Weights of a small transformer language model: 10 heads of 64 (1 for keys and values).
Each number is 500 + 50 x the weight over its row's rms, rounded and kept within 0 to 999. Layers, rows and columns count from 0. Numbers have three digits each. The size before them is the row's rms in percent of the matrix's.

# layer 6 attention output (transposed), 640x640, rms 0.0467, rows 38-52,102-116,165-180,229-244,293-308,357-372,421-436,485-500,549-564,613-628, columns 240-319
098:399489470456456492549520517578471485549482486517509482607529634431500426508434466564419477552539538496553515484430479516447496426536483533461490530431490478546474512482536429474419547511494417536476552514514515439488445536615607421599415427
105:481572564432564533617490586543472462423518445474496580568536431542474478482458533477488440468481571507526481562485517459427473450532564519529584511499457458497518368565534521519531520476516467486521388526460469472509475418538495533414526461
098:545427506583458508435497496533550490518546539506459486462619593489559539539545477459501527518434558407537493506500515399518553525564549499537510514532501489579488457503474547407445544505454469542486444604472509488413548525489471525503490464
107:444524556542451491484461544376507490510451478441446520483537453512497550471472543510412596467551493429456477543550489460525532417519493520568542442494514446526513535535526566415536480427424476479492398518493419447497509413482448535416531513
092:520407445523414531505517473483478473482409509563503608484518475526546451528560539567492552522515521439559560574531501499506464574506478369411575532560496523534561492594468456401453564461443454456507521570472515434570543482470460608534507503
097:541347485462526463539526414552535467527484508488485472474470494411587395539511514518511545508454436486520446494426452454497499552511566444497464504490474505451472575501438498528441487553456497406472559521465457446501512518449513511542493411
102:401511586561462447572381550440566509536506561516574561481444568453490518541533512491467538539452483628469466565510532596530420459471523514485447454500519437399495434437601583432484483485554486492504511457463489487596439514566599482555460484
095:544454547466510526475418494485484463535515498457439432517446451489409542440473550514534555443603485445514481552439518451502429546431510442547451529529556510491571452496548512520548455508480490514442476459541515505404591502464560427456514534
101:436443541617526488488556578454483484431526601432415509586584476516550509501558530510470513529462493478510523499437448617594535548509496462508417485500587482440446437468520540536531432440391478527528532510389507512510469452543521490533569455
106:531629532527558531588517591506500478522545488519514443469419547497520389491472450370503458509543492520480567524551540490533499430445479535554514498436437568553515449447584556563520468467547466518395503533523430495564543350498489580524544532
110:559450510546501527514504573491460526515450453496544435393506497515503531517495488533521469457574544567557507505510563399524488485535428477500565550476513539453510533502524427561488387539481459483548499475484487519507560504513528467508496507
099:479470553589464460587491553387484476472489447469515507562508490409545547492652623441453572524478449530450467567515598481507522441514464462487419512411562530524512586539456540489474477513477409474529479465486519543475489569486520444502475656
095:527461426530520489571459634477476489530524494477494482505503512529539496521576478523452507529494493461525523466430559458472542518455392414553497473476518596581511473517643574549457521438504502532533525572479576425609478532562603499553472565
104:499567467423463514459516340455551491500498457462406538485459454433469516426483445465520420513564464491494538446518441503548471470440440552553493583490494499494509429430429482539527471509452509482526583496498494490477509582512454438467516487
097:463550440530435561506565503365460471497499494520532499553457418553546495493426449516418448593536430453510509579545609426433445461587499486527511574560495504579464550525479517454504495510538461481528514476539463555503360500474568496463516472
086:415528441482466438487493521538428522540477531501475537510579599511526434517569514545404478572471540469524550468515463623480490520523540535519522547500534571518488504464528497475422547409508502535510509517384500484511455520601541542564463511
105:501555508406546416551526581518486519477585504546508552480492535553457442486506495291486505538553450523449542519498458555510521482558464629410503534535452499467558587545541441517485527487524536386518413552464495467570542563449471493465508440
099:534507478551473582500460465521456510528534493452515612490536457410472459527503368520564583505536471434453600410505558504527556541545419428476508467534594516467514408511586562453514520526555479486490487514545588474472469555516457599535519417
105:475462536553507514462472436540549456528448552453514462504487487440529568491477569529513539423466438421474473518514485549444536437540463539530557479453572459475450513534421480547379441424493479539445461553517543531467559617410454526463626457
098:489384391502488380574451498503438518506503517453485594503469458522588430498503535408520465544512583485460540521551452497508492527499457428440434577526513500567537478455453557451457521522504573505462497593498512402543483461486515557587521417
103:539509613508548536425507401417518558511529473471541460464441382495569349569500458562508590546530554542549413487423483431554509581502499420554494559506487565501577478450445419517428426519522526496462543533547493388523506422458473465572546382
093:519523587579471457470481509453480466480572566415536469542515493541495485459585513431494471510394613552607612545510546535556511439545459568431544484470505554390475477456534503491532584449570479418433478486394464516551469467451538523540463464
110:460498504483487419476432447502462505522516561523481510469438498510385479506470451524469567401520518589537471494458546465539472445433483467567536500520467427543476483532512598460541502451492539458473492533520430565439563439524488493407556508
101:487379610522476378425511519591566502509472578441456554504500546491551501541495507571524610541466468488478516449536435505475469540545512388533457542522511519437534523507455427529597483439469525494445543445392521497422481510495494514488494536
099:511520523563479545493481486490576469557585485522449491481514492561498461499579461516495455490491621476463607505469411551487557507511500579473571480471482555448454513493453447567492527503458474450548576552541546412523521424480554478492536473
101:566498537499488477441516541559570479493504534463544416457507442403490504492624481529522595538516586512496492541453476435450523517509526513556565589497501468466429542570442461489573503466475474488596495609458528517439463495443493475433461582
089:393482518475517504487592496475472460478586485530470472534472549496541482506521477491502518396420443602476512497507416473537504476499494482477471451518506541554515506554503566501420482462490516495505426445479488497405550567448512440487482599
094:541464444580463508571418602585439501498500497419489536462541473520513495454470552516396521579432528526506520435401455513431394527525569404538517470475523623495439505543420553514484502529518510526529523489496509495530552521497559597501628481
101:493536490511534510497552480480452425475430502417486495495474447515496591471387543550501498410501467482505484522466564467469589440401494526537537565409521479483488442542382553465500547484400554542579500547503553435495561504465453590350593489
096:492448421489510447539565490475502520484498476473545480539431434483551534486472566518467527535522445435518373480491508477428454519524532443496450533543457522627487559529568491505422508530470487428516472463502487552481517470577520561407443486
115:511489512535538492518434541454417516522524454503458459482519456549557437511545459517500511457508464443552454556502523533545535494548445474407572574541412394528506486512557481450456504544422445515673530556437542450508494504478405451441526460
106:469426569547549440483499452529527543536502447504483539512583615522553535487464563513552582491515576538489440501403452497528480440527564530496530560490503492500448425492540472534439427494514502565532572504482486521576496557516465443549569441
108:540578495536535528476454494494511620516509445465564509490648526448480522489573458556446455508508486489491562485434589479469509563530524538448497524566466539502490517401529514533509430544536471451516549538573506549501393576418437458451433526
106:557555462501451447452533549490457646493537467535456525511488508431448501495575479476579509562550503435428457532483519455491541496524557575467460504557473471556496498451560492504525491530452576525417486638491530570405467569506493475488479500
113:443517580473534454467518487460560460518501526464492449531371577475473456527447387564427411491403394503532504534557494485510486416492485468470568451479417506426596507461580482466520460445532429433521518393508479444543502484514430459430503522
111:502512474498484556571587534491471480537467517482515545489411423549415458519497536490504540554552477495526502458544453563612520538470453483514486607526502468500461527523417519473468510429547465499469508480437560584597480517621505548427553480
106:595523391587498537477406444547503667542479495453547534595627510492516548457545574596555475450623456585444420504475549557523472510376491488494494436516541446477575645461467476545428527494445503545598533479513519518567460515535516465456490456
104:501440513559467462470425517454595586572527618471477535473423493496522473520470479588489504522463533520474490504467557565542462533478515428461452387556529491431529520485545591536579461503475505516396602518493547402535453467468551441488582526
106:442489521582438575486546502472454496525481560466419448522462513489452545549503395456514485425534545459538502515482497514503534551478435491498503506538442569517510484538530509486492470508522471484672491528455504341510469496509496523445625480
109:444494448479453449608511577521538495545485529463474471446439428568512553433429467479396452480589484480483438526466405499518436450566500379504537470497500457525397455629491431557528444428524473542575384476520515446477571535425549478547517564
109:507535507475478468508563491375505545515592499500525454378434511490515546495490513476427495516535517506438496590563438571462549447502556520532524495525506502593403580581490575590500513541518556487502489457419538414491476527415478482512523563
111:528492520580486497532508495557467368503489496556513480537540580501482574491478508468483544414561517447531496517484497611538499497576514439520476519502453474549497535488423446534502531424495588552559407548426519509445540499588489562544423511
099:467499472547439567493588518501490533499553453445461433414512516479475591492415581463479506499591493434506444447503535523586576473497465483454525526568589534542550514622477489436529562452498421522522336497514495495468497470466472504489550501
112:496493469477555498497449509473506501605459540500483434484442449576567529453483448512491495504431445504575421551550504419436495518516483467483596320452417523491483511549607547462485488493443429495571507525439535467537523512440507352378583455
106:596539481480553594549543416507527453546489473467527501461451604422460420545506432568464546403537510531493478509407411497514566523581383490451526563535461523546553446456479476542395556440420446503534519510522549507536470506520458509557522518
106:398475529562546586516553523423542548548460574460551527503484474518519448502459422507480515498481488439466488511427478503455507449474456503552502467480501518482505500573538500455400464470616516449524574459471527521539389559456505479411534514
109:498471522535527401485565376451430451546406526589450429543512497567612429606513525447524519527495447529585483494448500512524393553566524398436564548530492490492469494507462511469483645557459516503593549417410483440591581577455475434442491534
098:525482506446482467391435399504562587445533425571438533494541542512543457514478475503481480558515509514424499499515517510481493444485554508462494468530497546569501526558551479500545550467531513476466418484490490499566520559531594430515456433
124:566524370516447482526504467561500534470539501455545571476422474470475452505535411565501450462597431544543456427506569458471451486525516476513488518522394557480434510508609376506486458423439559418491352544553450488531375510541535445536457514
112:487470533488499454424553532530528527506530480456422548471517471515431483510537524537560400492557408581404515467430475436553422519544490459427468543535463446516518554462505544497450469535481524408521482578441461517498483458593577522470503482
113:520399505481548548377527546543501437474532520525530483453433495437528478575513468537507478445475362499542404489470523541512489483475413434515447425440481518452544555500564509531505521515531556509532539442485487479581464355598442458472527553
105:479530458533495454493502482413461532576521473495496580589462481628442489559512529425531530576548425539482507495539505533627559509475493381597471501583567560611519491559531475477541519460522513514552496536427532444512420496541503586505553503
108:515507503535496495469591510533466491561558468476528381459584563341503575469472528523522520436492479508438503518452480495509489481366429493505486478395541539473526456506442497500435467386431550474507565494544465537455423578523400480487476459
107:526420591434539462464527402580541554472486521499510558484492553439537417562501446536431552433479526505565473412435519604477451493593523449424480447455553442457582505428572560567480517619450624485528510514497499483471460542441510498585503527
111:464481460405495527448508485521429477544514559530475458492520414496514503496474507496482458471506527495528504482485436482535440623423411461553411589505470489488425487577577535528491500497423488548472550433560487456481410498509502495464545498
104:432486527570515458511585607413529532557473575558531418443471580548549532445507551520491455484603493452543494595509399452530576471576464409492526485431474488460401551449438537557533480505556476479419485514486537545566520608527582438548518567
096:530501503526491536452461465546527547583442533449577518452442546552453426484461489572503436418591540530476461534558483577547536509494545567599527465504539487510474483468436446589436528575539470509585429499568560409583486425448471518603500490
100:503521463567582544553478514417547590633497439549511484454522491499559434549523580540406517498553521491499463526540457589620463457483527354448496469524388477530496493588482503495459429493403467489530525525470519496492500491462396629565462582
099:560558578566470569426476488501445497584495477473482369577589430470514514553495536472483501525634483482530468498513560501528466499494536493525573452421474556573561476503492469516433610468512473520511449466477521507509484484510532462517525481
102:514490471502563368438535534530547437519508484503452454504471501489546507470524500575455583513488455500524483442512458482452417536484584456480469443526567513472575539521647510473379500518381486449576490517508502538427474431520418406427465511
129:580481532503502595590523464490485463576486483490409530464449531446486586451586467501441453447467577494503440589557414552544592532503516439469539480479525468548427550611462510503457455484405419479451542586492531583536437490425443610535487539
091:414502459592508505555458559497473554595557510566535548620506545509491471494508491515504475472477472531473487526421508459571522542525441425544485539577497441578463593533431487517448426417548457456510529468512536513471434487493435516494537460
095:513457463441525502473454520489459563467588509525537422545546528465477532597509503471464631506541496498546398486525451513503476521526453533486525497454480413538465523479551468396513482495487526587499547493476433457511471565505432580557595464
098:450461598457487390435577478513503486556520466505498558570544581526551444498510490464523494560607525613462453470555431561588544495488521503468478541545406490551475526489479506510523513452575561482573586539557458394459510466646462475468474548
085:521497442466547552441556510515538526458517442524539526513511566485537474484522523576560515508535514428433489411514472506512521506528501548551500515553549486540467524464435389477482453533470504507497528509454518484481445519429471545615590473
105:432516480499547460455459490484480398500491380464477575467546483455537480535466509467495471492543469556415523529404500501487445564585529509516499420560550435448604540467504582461399500487476510476581503613545534452464523446456480538462461558
092:444504600545442433477553483550534494551606553567474461448481531459487446455413471496404455465370455566535473482546551472549468499530450529442524467523508550498514457518578512577475510511498439486505418489566426496490505499478529435469472473
091:448528556433519474505521501525469459467408432429513491501509539570528479516500537581456464476487374441510569410432442485487534516513547472495533487533483472484538475486475489487494536491511496350470530481498576551541520540547492430606494496
080:586517507421512438528446467532469503550458468549488551525593560562474601509555479462472541489587464530526438563520535430457513490444502497518454468547465487462516548559572493517485592424519551485501495457527481451473512511518476390537556488
099:476425478538535529507478453497512451451457520455483473479483511467512555637549518547500491464431434381546551509377542535396493575549491440608506414475566519462579468394540555465481504528435543480536498459444566480521470512452509554528591509
089:489467450511422467564455576516448482527466528411481439600475416528529598538533515496375497451483488495571434527474500494480540460457474458517549540410497532564516486512463494496448499420554525572474477459462456499557490525565553507511489493
094:444431478518531443528542583491517500549521552501468505442446469570507548472442468540475515543572515407447534498536444548464560503524523532498471524510506417491506543481467529558425532471537450542496494553464548507512465517514610495548437469
082:543472467590465524490515499511497517512542584507475497426514501467495433494486377442507454441498557478480523559542462523493523477482475406523461443545466567553490467478543440517575499538456539517525457556483576429511455461484561526504471478
090:422501587461502561417525501503544510577557562576432520491492510469587544609406515424501504478475537557461481563558524524645529501476455429490587507540454581595472488512433525535566511487537529470491433525520409516509435521430440564511564492
095:464587524559436475514535423498425455468563467514481506536524489441455519523495554493470547460576430400528441383559538591472560468471519574451570425509468456553485587425449419509528569517518582526580469487476508422531580528467458505464547440
101:504480510548475455423443534541563516546497559541459381524460480559521590516430400387508532487465465572560406562527545502467556537516452475422531421498386576505539461541568506456484526461488427547535427434538497497515473474507534573420587477
092:402487567551476466504569481434449422537545597496408564467505440502473506476515431545477503448480539549506390529619520522616444491570416478566538526480513579597496481520410499459516464484496490489472419502493456471495524463541529480425438553
095:504463552481531524451484562520534546569421417532538485558491460543486512508492492511518519520561538475444498471568553446419455479423479559544525465508461423464535625543541567457482439527553496507481553481499552537475461552637600474513518514
113:538465559614457464457545437469501449538480536492409477474487502430611488572499564618584534424422455499579543522404465432497611560461445388467459537519385512453492462535452496482434550531529533565508578434436513399512530575500542502567515570
104:491452518563492507544520609598518546506543481492494516539583564442517482506490486424426482541561477482514552553500497537440515556508484549462517471404448522407564633509516521456420571436490493653445538535524424557523482538520533458644449460
109:559527445438578572537436512488494532577584493457456643529512475464505506505377499433547508435420527496532525583482603553442442516539471539572494559493452540431457502502539494497517496419625486433480468547518459512560535486544480602457400509
107:478501507580491498469451453527504502525540449524458555534525512416461514515487550538464439528444529526522472522478446485572575423581508589501507538536621429456454405535492422385467466550463579451430455484468552483524520599557515595515547474
111:499476448544435425461451481408494511451494527559470490501446456528511485429515557524507555488475449545429516641533556478480455438503528502531568419487470528587502479518468583599468580515441497529451483458478550430467383416415559424466510518
096:490414478489470558545493443487441522478487564437542651533461547448551520431504537468448517558371565595568575464489490608515527476400547498506513524493528522484496526511533455493496533499459496488614499514482434497503520564397466534524501416
106:479439494592401435463532534515482531492432544461509482429479518458556508499510575565494477474463502505472454481478498424473493552447528464509477489446615515541558575551514522481498521491427489500583514431486473516447567448341501460527569485
121:549565549495449506496526558359467552529462487448439421474541469455494578542524473453428545580492451591435500588549516490487456499460538590437499463487425475466494575544573630499527457503548487521431533455519497531509465512479526424465434510
110:607404479523481485542552516428508509401489522517455570452505463398510548530461537446570580488555478451577499456539484410457524449477487450463515538448559418604484547421503599596544428516444535491467427459527483480361497500417541469471487542
107:507503546570408409394590527504484404498462579484464515476417511454467540510494472435570520538473476509489508504430477539513526541480569440539517497544545492514545465518456553517477437565421468509471463505447494451393537556467465494513573550
118:410635566497566603475405506407570456565565413470537424467412464528486497512426421521467461493523460481452525602508528521600504472527454508570499475496475495496535502448484521541443422512610421499520485545498391516509531420511466520614444460
112:511444514510467483446527541486508532518529484544520458500563468519435461495539537678508583458489520539503544500486478470508468399517520423549512468505510391455515560526504494429519561515503524508551496468450531563501487432454546463549418488
111:549579501470501472539590515475530467485467540490457477478511518530476484508513551542482497566558461472445455527480575437497537510489452504515578508504447457531496484470531522532419454453469354473489399541378556527480438483484448474453503511
092:458433497581434426543441579562548465561547551524561535525508461454494474481495419554420554487407509473540517535427467627521409632526518434501533359501562597563418531551508467563478518473571560463522513595484438450557517509429498519537540522
112:604456474514421495599518458510510529509507533521449450457489549406508565476490453599478486400481551499523498455445348529485534521568518460472495576467502427481458413488407477508529551436461489457502524579545574477423495474449543481548497474
105:444453597540507528517523518401523575542484558443558528506441592504517465485469439469529459494489424503463508552445581556376496483469520398570515524536491453548469466546554546521518524425532498553488492477476404541457334539441527564447548503
093:507503585529485535517485529500490447507513470573530426489501475486501494570526588602535497497472592484521470472465429536463605499469370384486541576490479521560514490518507467448469534487516495527469528455502494519572516575490485583531579542
084:495510615370484425537464488483535541588550477487498604574407582495540491529540453531510569560605481488493464496565547630504505474454441565527454500514469474568441500494551519475443538477498486527483486502523410478482428540582382429532397452
090:474472486530574565543505548491503476389569499448556510411433414422426360531418569428567466491583540442500478343595533485512473494447570548560499503519528524458451439480514454530450429500504523534424476525419401507503489469592523476532522496
092:451463523564462453445485479518506481456612517507474508503663503561485505497529551457440546457501461519491516520477514527556498480547533534497476481537576546427515508530415588445447395577495567487624509537456534458358541460491509566471522544
092:429401513519457480443512511506560548542511471562418547382491510531589511507460543438421478504441352436421517470606449543505539530647460562407521446566513373520520530583493490507476437504517533531432509505467530496456467454498466535434522443
089:555476477492492406555476557528514544524539401512501528557491542530554453534488464539425537544439489469487512555470538513497455535564586459486550412548447540526482496444512458406478481486504488467470486574424598514466417595476468466480481495
086:556519589458508492459513480480518498589443457500437495512514510534488547558500493548523499502509498530529499571407475466373488528416504421557495466467432575453492524507509448515427555495459518418590495444535498480485506514525508445552506467
098:388479568491537556488491487469447475408472482523488495491434529417438425503537512490438418519501481505526527464416579543456463546503487466553481486553471476527563505542542432436474495541425536503580481481563567496577616457379570520571542515
094:547412558370412407438422541446513520506488506565459474568451431525509617526475505612552518456465539394514489526454446457462537586453515505524395481403542506605431457555479480491488511458446523632447531486422559520482485477463551424485538440
093:481458537607515501513573556433523382510508573428454422506472499447494514475566472457514416469436457505486585517457418588469541571566497583548535474522557463539522481544427582586496520450433458484492509576482518592462440530470476441529356492
089:430508512478584504536403403440525429501506472468530545460397558410441448529481481487557432486508545543494455481508430454574511452469522512586492495513493520581530453429514528452503496468488471529472428476554543462507504511417506470590553619
102:448499483471544573460505605487448522512540449473583443474566527529546464541552492404468470476478493524524494508566558394522511462543502422494560499545481537496547447519479471472504457510555510487513508436441475474480547430423480490620509501
099:486528538466479470536554470391492440513501393494515481440488537446506435597553521524536583491531454485474436501524517469496501409535533530605606500430456450497496482482537503510484523497531478430556396537478508437494616583461469485496509517
091:567456501500456486445505521448477544522517522537479425415498591600480564546541463451507556438461459558451425513521552509416474569407514506424437443480500521507503495554504446460566505482480439483475392467455581443485509465501495544511522436
101:446486488449439548499472497498467468491478548474490522479450553483537470428517471533463479487536552569498444454604418536585475520530417515495439436487492482559490517528463566568566424411522469448509491533583464474538532417431519507526466444
091:579447488577507517542555596430452534535456477498473463556586502564502544504494487544509522551535480511415479548516551413482554614456471465482518483497441491532468596503477571510575460511525514540594522432504612574450505526501529504451514484
113:509526504475499490499440475403505502553452508576473437509457452487554471522456547463413487518526466435558521535527491508495460497554452454463508520426429417540511450495464502437488583593451483488499469492488399390510534479523529537407445553
091:515475528522477476485493462393524584470583453483473494505587531587564549551451455470502571512488478517396353511426422391452558421485588484532557424559425579598475527515549521564527469451500536509450494501511456523558446592573439422574545550
115:515490434502484576514537552497569524563494510535536581425535555479394466591495387594477484455532489477513415506442586536466437559467585537521489465453366631497443518449518440552479486510485531404505432590497525515545520586483518545445466523
097:438519517551549388461541502544557411487437444426504453559457460506442509512605576410536433536471491537466521553518496552562405522498522590454413527451492544494562605437460485457508447535490527480582465524476515523515414399536530465485525526
099:465487522389445474427561467562471484514552469490592438494417533415422485585417503465465512411470450420500526374451508526474442536444491408520480523511477543455585518495622566462462544548475546467487491450488547505561433487510522535505468404
109:532502476493544511550521536419547548493504496499482568483388464531434617459541550521545493479570466573485586383495494438587489522437488398521414557581525463516454506479575555535515383506523512438553512501470495497526518477543499540523551506
102:512566456540509501482462494518548447525562462425436457559504568462476520507452582488612479444466409515492471551474521502438496417450477490523511412475550545594543495547559525473517519367443559457363553429524495538526446528569421486491513548
105:558424485457456528536539421500491605520457457494497591489504512567537478558451434631464518453520466494468461442436471534426576546542478383498444522441555505457578518418489467519528567505495564587460616553584598517514528548462529558543566497
099:482505461510479595551644461541487421566530495445472553532543492373443563504506484397429475452439517451573460519562472525429498494486456401557508540461513555549489514484484396567464618477509475468585462484524459440521540522569506522541459564
101:542452418509472581571554579511617482505523497489395520498409515515416565501523511437451497510524480419506514533469511463434536516593554475491539544458498552468498530488470504506496513476415458504460463443541586458515611480420542478562514608
091:563430477573448450453547462487522477472473492512499561484574558446481365484454449554539563404609498571535467496489489468494513481417512505523461492492504524527457491535444482576465507519510509499578441509476522417478453483443506426502412479
103:450570549533457438551485457526521464515479512473502560555570599513542493494416489512497408463561517483525555505508456503590513431595486368487458399534481459479488570541440519539557524494528574526520449506602536511495575451444426643549479484
104:495536503543414513494603526507538457548469547505448429514446491499445536533465539455509526586509472491543480458414438562405611466493555553530604528374547543460511481474539441502538578438530512494534427503516476446541515488566577438491572483
101:447574409471516375472485447556541491551562545445489429518577568454399449487520546406564483476514443450566413539591446417526524469476471557444445491480509470466554464536530458499495559554378413472582518518468571397485495482493453501480474568
106:541489542497507518560496511436475496549546473438478529499488486461448546479562585492477471437512432483523478557539479487555499515514376424501573570539518480522486526496524525462482444466374354494587569575518550489562467502549439575625537486
092:522484561521552532478454556569475543526540493473536568545489532494445382506563380448540453456497533445390448518530510434524427517547433500523556528617528497445490557456483515449383462540542435515519500436564505429459494551476537560513486492
086:499514520439496557469520520521538502497559457598470508603559587517525539500481452443417453529467515553435489454590604537447506519458470530472544477600411540566494544468514473499489613435526510482477544450471448434420383528465444555577561487
092:433509567443445493502468435609481462485522502497435518535548602463536511515494434464392500590524522510481543484555515568524500495534469561467472522536408492594460548512532535480479567387557506524502481440559467494520467543634495492580479442
095:494520467475542485509595504482507533455582571507543507447445540533495440547548495504497499671514580495403435484478512423491466453516546447527533511589483539495420515465508483518507542508442528478437429509474394537542419509623520455512483558
087:485502587603467561428529497522489468510542552544435523493541503526474455519567426518532554500488497492523544469481579454580460486485428539509565504506476488573541503588513532511489446478505416489570509506500566472421505509522500530480527529
079:365521511478474426430550466554555529504471507432537442392529414493560503502547445495500479471455438498411551531512434523546532513455428616465476485375515476394562518540480566462532472551443467420442579549476469467470545485421513427506530487
091:496454479540478485487420451557467499574504488469425559458508475529534439557557510489550464494545481413465499570522527497554479555488412466442434446472488517600541457504517584523475435517414507450537546608501615439432505491422419493536607443
087:616431528442487474503435446452548574503487397462478455446570480409444482535507447467534491499588421562480452525529478491435586536463475516480538478567457571469552456521482455573479502489462513489515522448505493404486504537487391391530571457
084:437458503486489498513553528516498515451518514563512555504357509479531429535475480496473436452418558468530561475421505572484440439517517462535490500498508556540511502399516525502472476477466574444480421546499583501542447506533552610536394534
096:480561535488495411458460520472410471542550507483604482529464446454502626450503515547524522448515543508516450546461512501460463528469448530519429521404556448491491504507446577489485463435520497555489536568460515525499454498493479429452506522
087:433502479494489450530563615506559472503489537474557373515545477447545427464525515495538565486506510525475538569516440522488492522490460473446431525485486430483485444596482544542460476475460554462423557491477485507461555527440548393517457458
080:518513518486567512488544484536544461498610516465535526513406507482453436496520499564484423563555511519494502461573465538521542478520468493569501412515502590502494459579505560489557518502459543482460483485602570355471495457498494617487525531
085:507418538459548543474513557496561437534559463489498565456551554564476502583579556473529514406514550545559525494496527412515475489554497403486528543595465588480494458591456465534525432440477463479532531524519574410454543494555438582512517519
080:431519577551513554457455504431457459478549458521573499506493622394562495586528502528562578504555479581426444514585439447547526459510479512550463479449471487533530534536470475485503536384624500566540451549540487470498595557493545449548479523
085:639467482456367452511445506470453535507485512463407420481496578588494560616526419434459506514509461621484459446537567436479466524470506471499498430515477623495517493526536459440552476485539466527475438442513566426466505449583532599479515464
086:535497539511422572511560531516477423489522557460471587530515541488502516435480442440417513563518559576495488462597541488540437460433453482457455491517478558589569555547451510542521429434553538524433459501539597535522470498526530588499497498
075:605517535571477579486490571426487554524431467516514481456538469623457590564469498436473429537548506424476491546599607383448488527477471482409499522535420524575536561518561554457563415489618485456500602516512529538523618545507466514463491507
098:474627506505525549455478401560521495476589533528577568538557570450511488451471496488502599520558519557443507492527559531498549438484511493527446491584419549539446468483441515533506535456513504472490645458554465438567388450500541485561540502
096:458472495431493444487564554526495493544475496522526547556568550375553413529554503529392442591575571508521537499496450648450536549530518553457472573417443454497561503465480481622449477463526443415454572547461399451485537481634545460476403526
092:514564419355576424576567565471458523487604504472467519537468533572554419455489530434567554504477478472429412570533514573528510483441522526484471584487534491530569538503409476485484590406447540500463502572402388456555500494423416411522451530
086:506476542598524540456475502541477450523556495477523506492477564423645528568456383478561554482430432513592459473473457491549473568630438414506548456491516568496497453461500556459459528475488561533515468532515636457484548521476514626504512516
092:530488502574454572505479392515493501598405509498480452514522445515539611557481506589590569449450453498454485521442541589436507542560514505528507461526530418444486523455549542575448437494488466445466479550534504478443537534363480579496524496
101:506390498461505443553524421502488453485500483476471540484510473499523364501499473539486494542480431462490607533402415575442509509498498424472535508494468441440589552450474485502456581557455561404593424606512524397524486508409508561549538446
091:516450543414557466450458454467494564511484512456483553447513422440488501486520445516464510642623546502467511530480457453472630510551502457554517509546513568489488537497482558491448446548529481501589548460553490419488500400496441481571559425
097:408543495534498533504493463470560426498517450484537458572465514574453552476550524525411544496433438507442527495542536552530487418497508446474395452496557508435577482524514475451492539508534510428539476454518523486598490504499482628507486516
102:578544532431456422602416484476509541548578499549517519522530474558446512480453520527469548435479500539500465533476561546552549446479561492488447504453536381477430521530543444499533459480488484536444461490550520578445535517458507414426544565
104:460478559578532438478535499524503453503445526489569599519484509492597485532503529508554506561539515427470555393460463591534508470481503502478525562466542528440542563456505389548468459464506415449531547559431520505486470474606517454618467535
106:488560525517542559463512541506573424487529414372493506507467389466494405480509424442496474517531466402482520458536525460437467432518523523526512549466480488446623497492442481435523563535495453445512536546498503516495605433448532553456463485
103:535525519465556477437500583558502617479497532382504471433476462449484446431553435452519513494534564568506549478588488418484573465468547589551529581529521493480477527480477484513542521515490472468546475539457370478426479428447425437475492512
092:476444529507484443514460451433474461464484526577454597534501558505519526486571467570475594452415447637508497484443473507449433452488508529528428403577561478588456552525510499501474510478515548536599552497395461451487451584464522513491608479
090:530503452473494526441468559507509536481494498469458519508488451500509524509483429461466478588546535586533512514450517545440513528498502497558572471526538572500545448518515555597536548451563427477579609524487485504576509457542593615419512457
097:511543512533462495426557494467465433446506553552472537473461388573583541538517437464512520479520527537510517505563570539488487464490497559525449479501517564559549418539446495534560506447469529484459509532412555459547491494492566492450560492
098:480401533473446435476553527466528444519481483543479536570473547551527522465466583540467591524516532459464487504494495582465536505413512526422479468542411449486404563513471524557553503512480485511475495434574468552468461460594596518425495435
# layer 6 attention value, 64x640, rms 0.0482, rows 38-52, columns 240-319
099:411448565493527525542454478502524356528383405551399403566593553616443502477500525473535482495539567418497478436630568467442532554477498417504569473486508421520476516482584509564494468475602537462572487455503587465496506459439537504464518494
102:492501640500461449545387409467579423439554485404522422612522498498539543501563527459448516408588451512389467562566485501523452530600520543569534521399485418466493419501476504495528442556406542439489453454456475531501501515474531454489547542
102:567510473360363482481510452516501548509520477544511451518638477432560551521501460536553550468470522446494496375472556550507607466517532500472555404521479576482455405537493589538514521495547513646511459522491551517402570576523556540454463447
098:523464565546543586477496509473449421438548550513476443479501536406517494547547549595568543528514514476529457563435495421580442508516509509451515519491435401471536504522516488500452498429476478479486420467525445491487519543481470502452567623
097:537534512539434450469530450558422470565439452494455559492532513520509462511494484575549508505504573492516536491514519474570431536511501498461542538483526546412516486509459506503556608468533468473474430484501448527666455479519454557558450492
100:512550543560526510463537424560539540482486472398552597542564529424524488541537523369486506550535481558545476459447499433540534554532517614570527521547431505431535552506512437582437486507557480445491509598491487527579526526557490520435435575
104:428552446487448520464495495384484453569637588471548481519451530553512521514430518467460445492490567542490458522538527517454469395547500477553539408503457530485447453429447515482478497525445451456493418492464515488459535541471480503498472622
103:357462491492467607469440400531517426500525457563458561477521479493455443498529475488496544477561586594574592530526520508565460498478514511553612426516506492465578540499578525404582517488487505537472461540476477560449487456541551461505526402
103:473462504514541455476544599478506514533498473458495489489562487411582551464411497479424418525510600481455428492444418538560547448483491490375528549648454478532418515489499419507485455528528478520542570500508490534433585493521501526450433554
101:523624454480469546540549494476526533524582543422511497561508534544496410508602514450436432400609516483548524562492427510448528555506538515541497489498521538530453494534479455659582536410529504507570554480617525475516481529501425519461552571
102:478525526498530501505515466482470435478518619439597533382502444499579504386507446418541427499465464483510447507513489498596501423527491544508520511540564497467473525522476487558412513439398375443517508459530452494515565397505384495447471505
101:559519476484485526466451437491464500432587459441521427522499523432495548452465585420512508458496520523516494581580557563504557601476502487476480503506508522566554578533526521503571509436425500465522474474402464527518558522461471495534439488
092:488531509417535583515464574413510427451509510568514487452476529469417478499486486489441495544445523483577607448481448480393428482548520481361548441445511610514471478493616515561621482456478437499533547538457589500511568498529523496527637555
103:523491520390478510495488456492477448484478502488482486479507475469570487492387553442537417560509461538530555566436526517503487537405555573493487503447551572532441575446602588521424600474421478462562503540524452545423540534535530473552561611
095:470603504525497573498502429482527512506526576481471537509461480460556474555379440569461544453491459578502561457536476556532571489433574501563509494503522556484475424513560495464434497508448467491466435510566469468567514576515432453423489459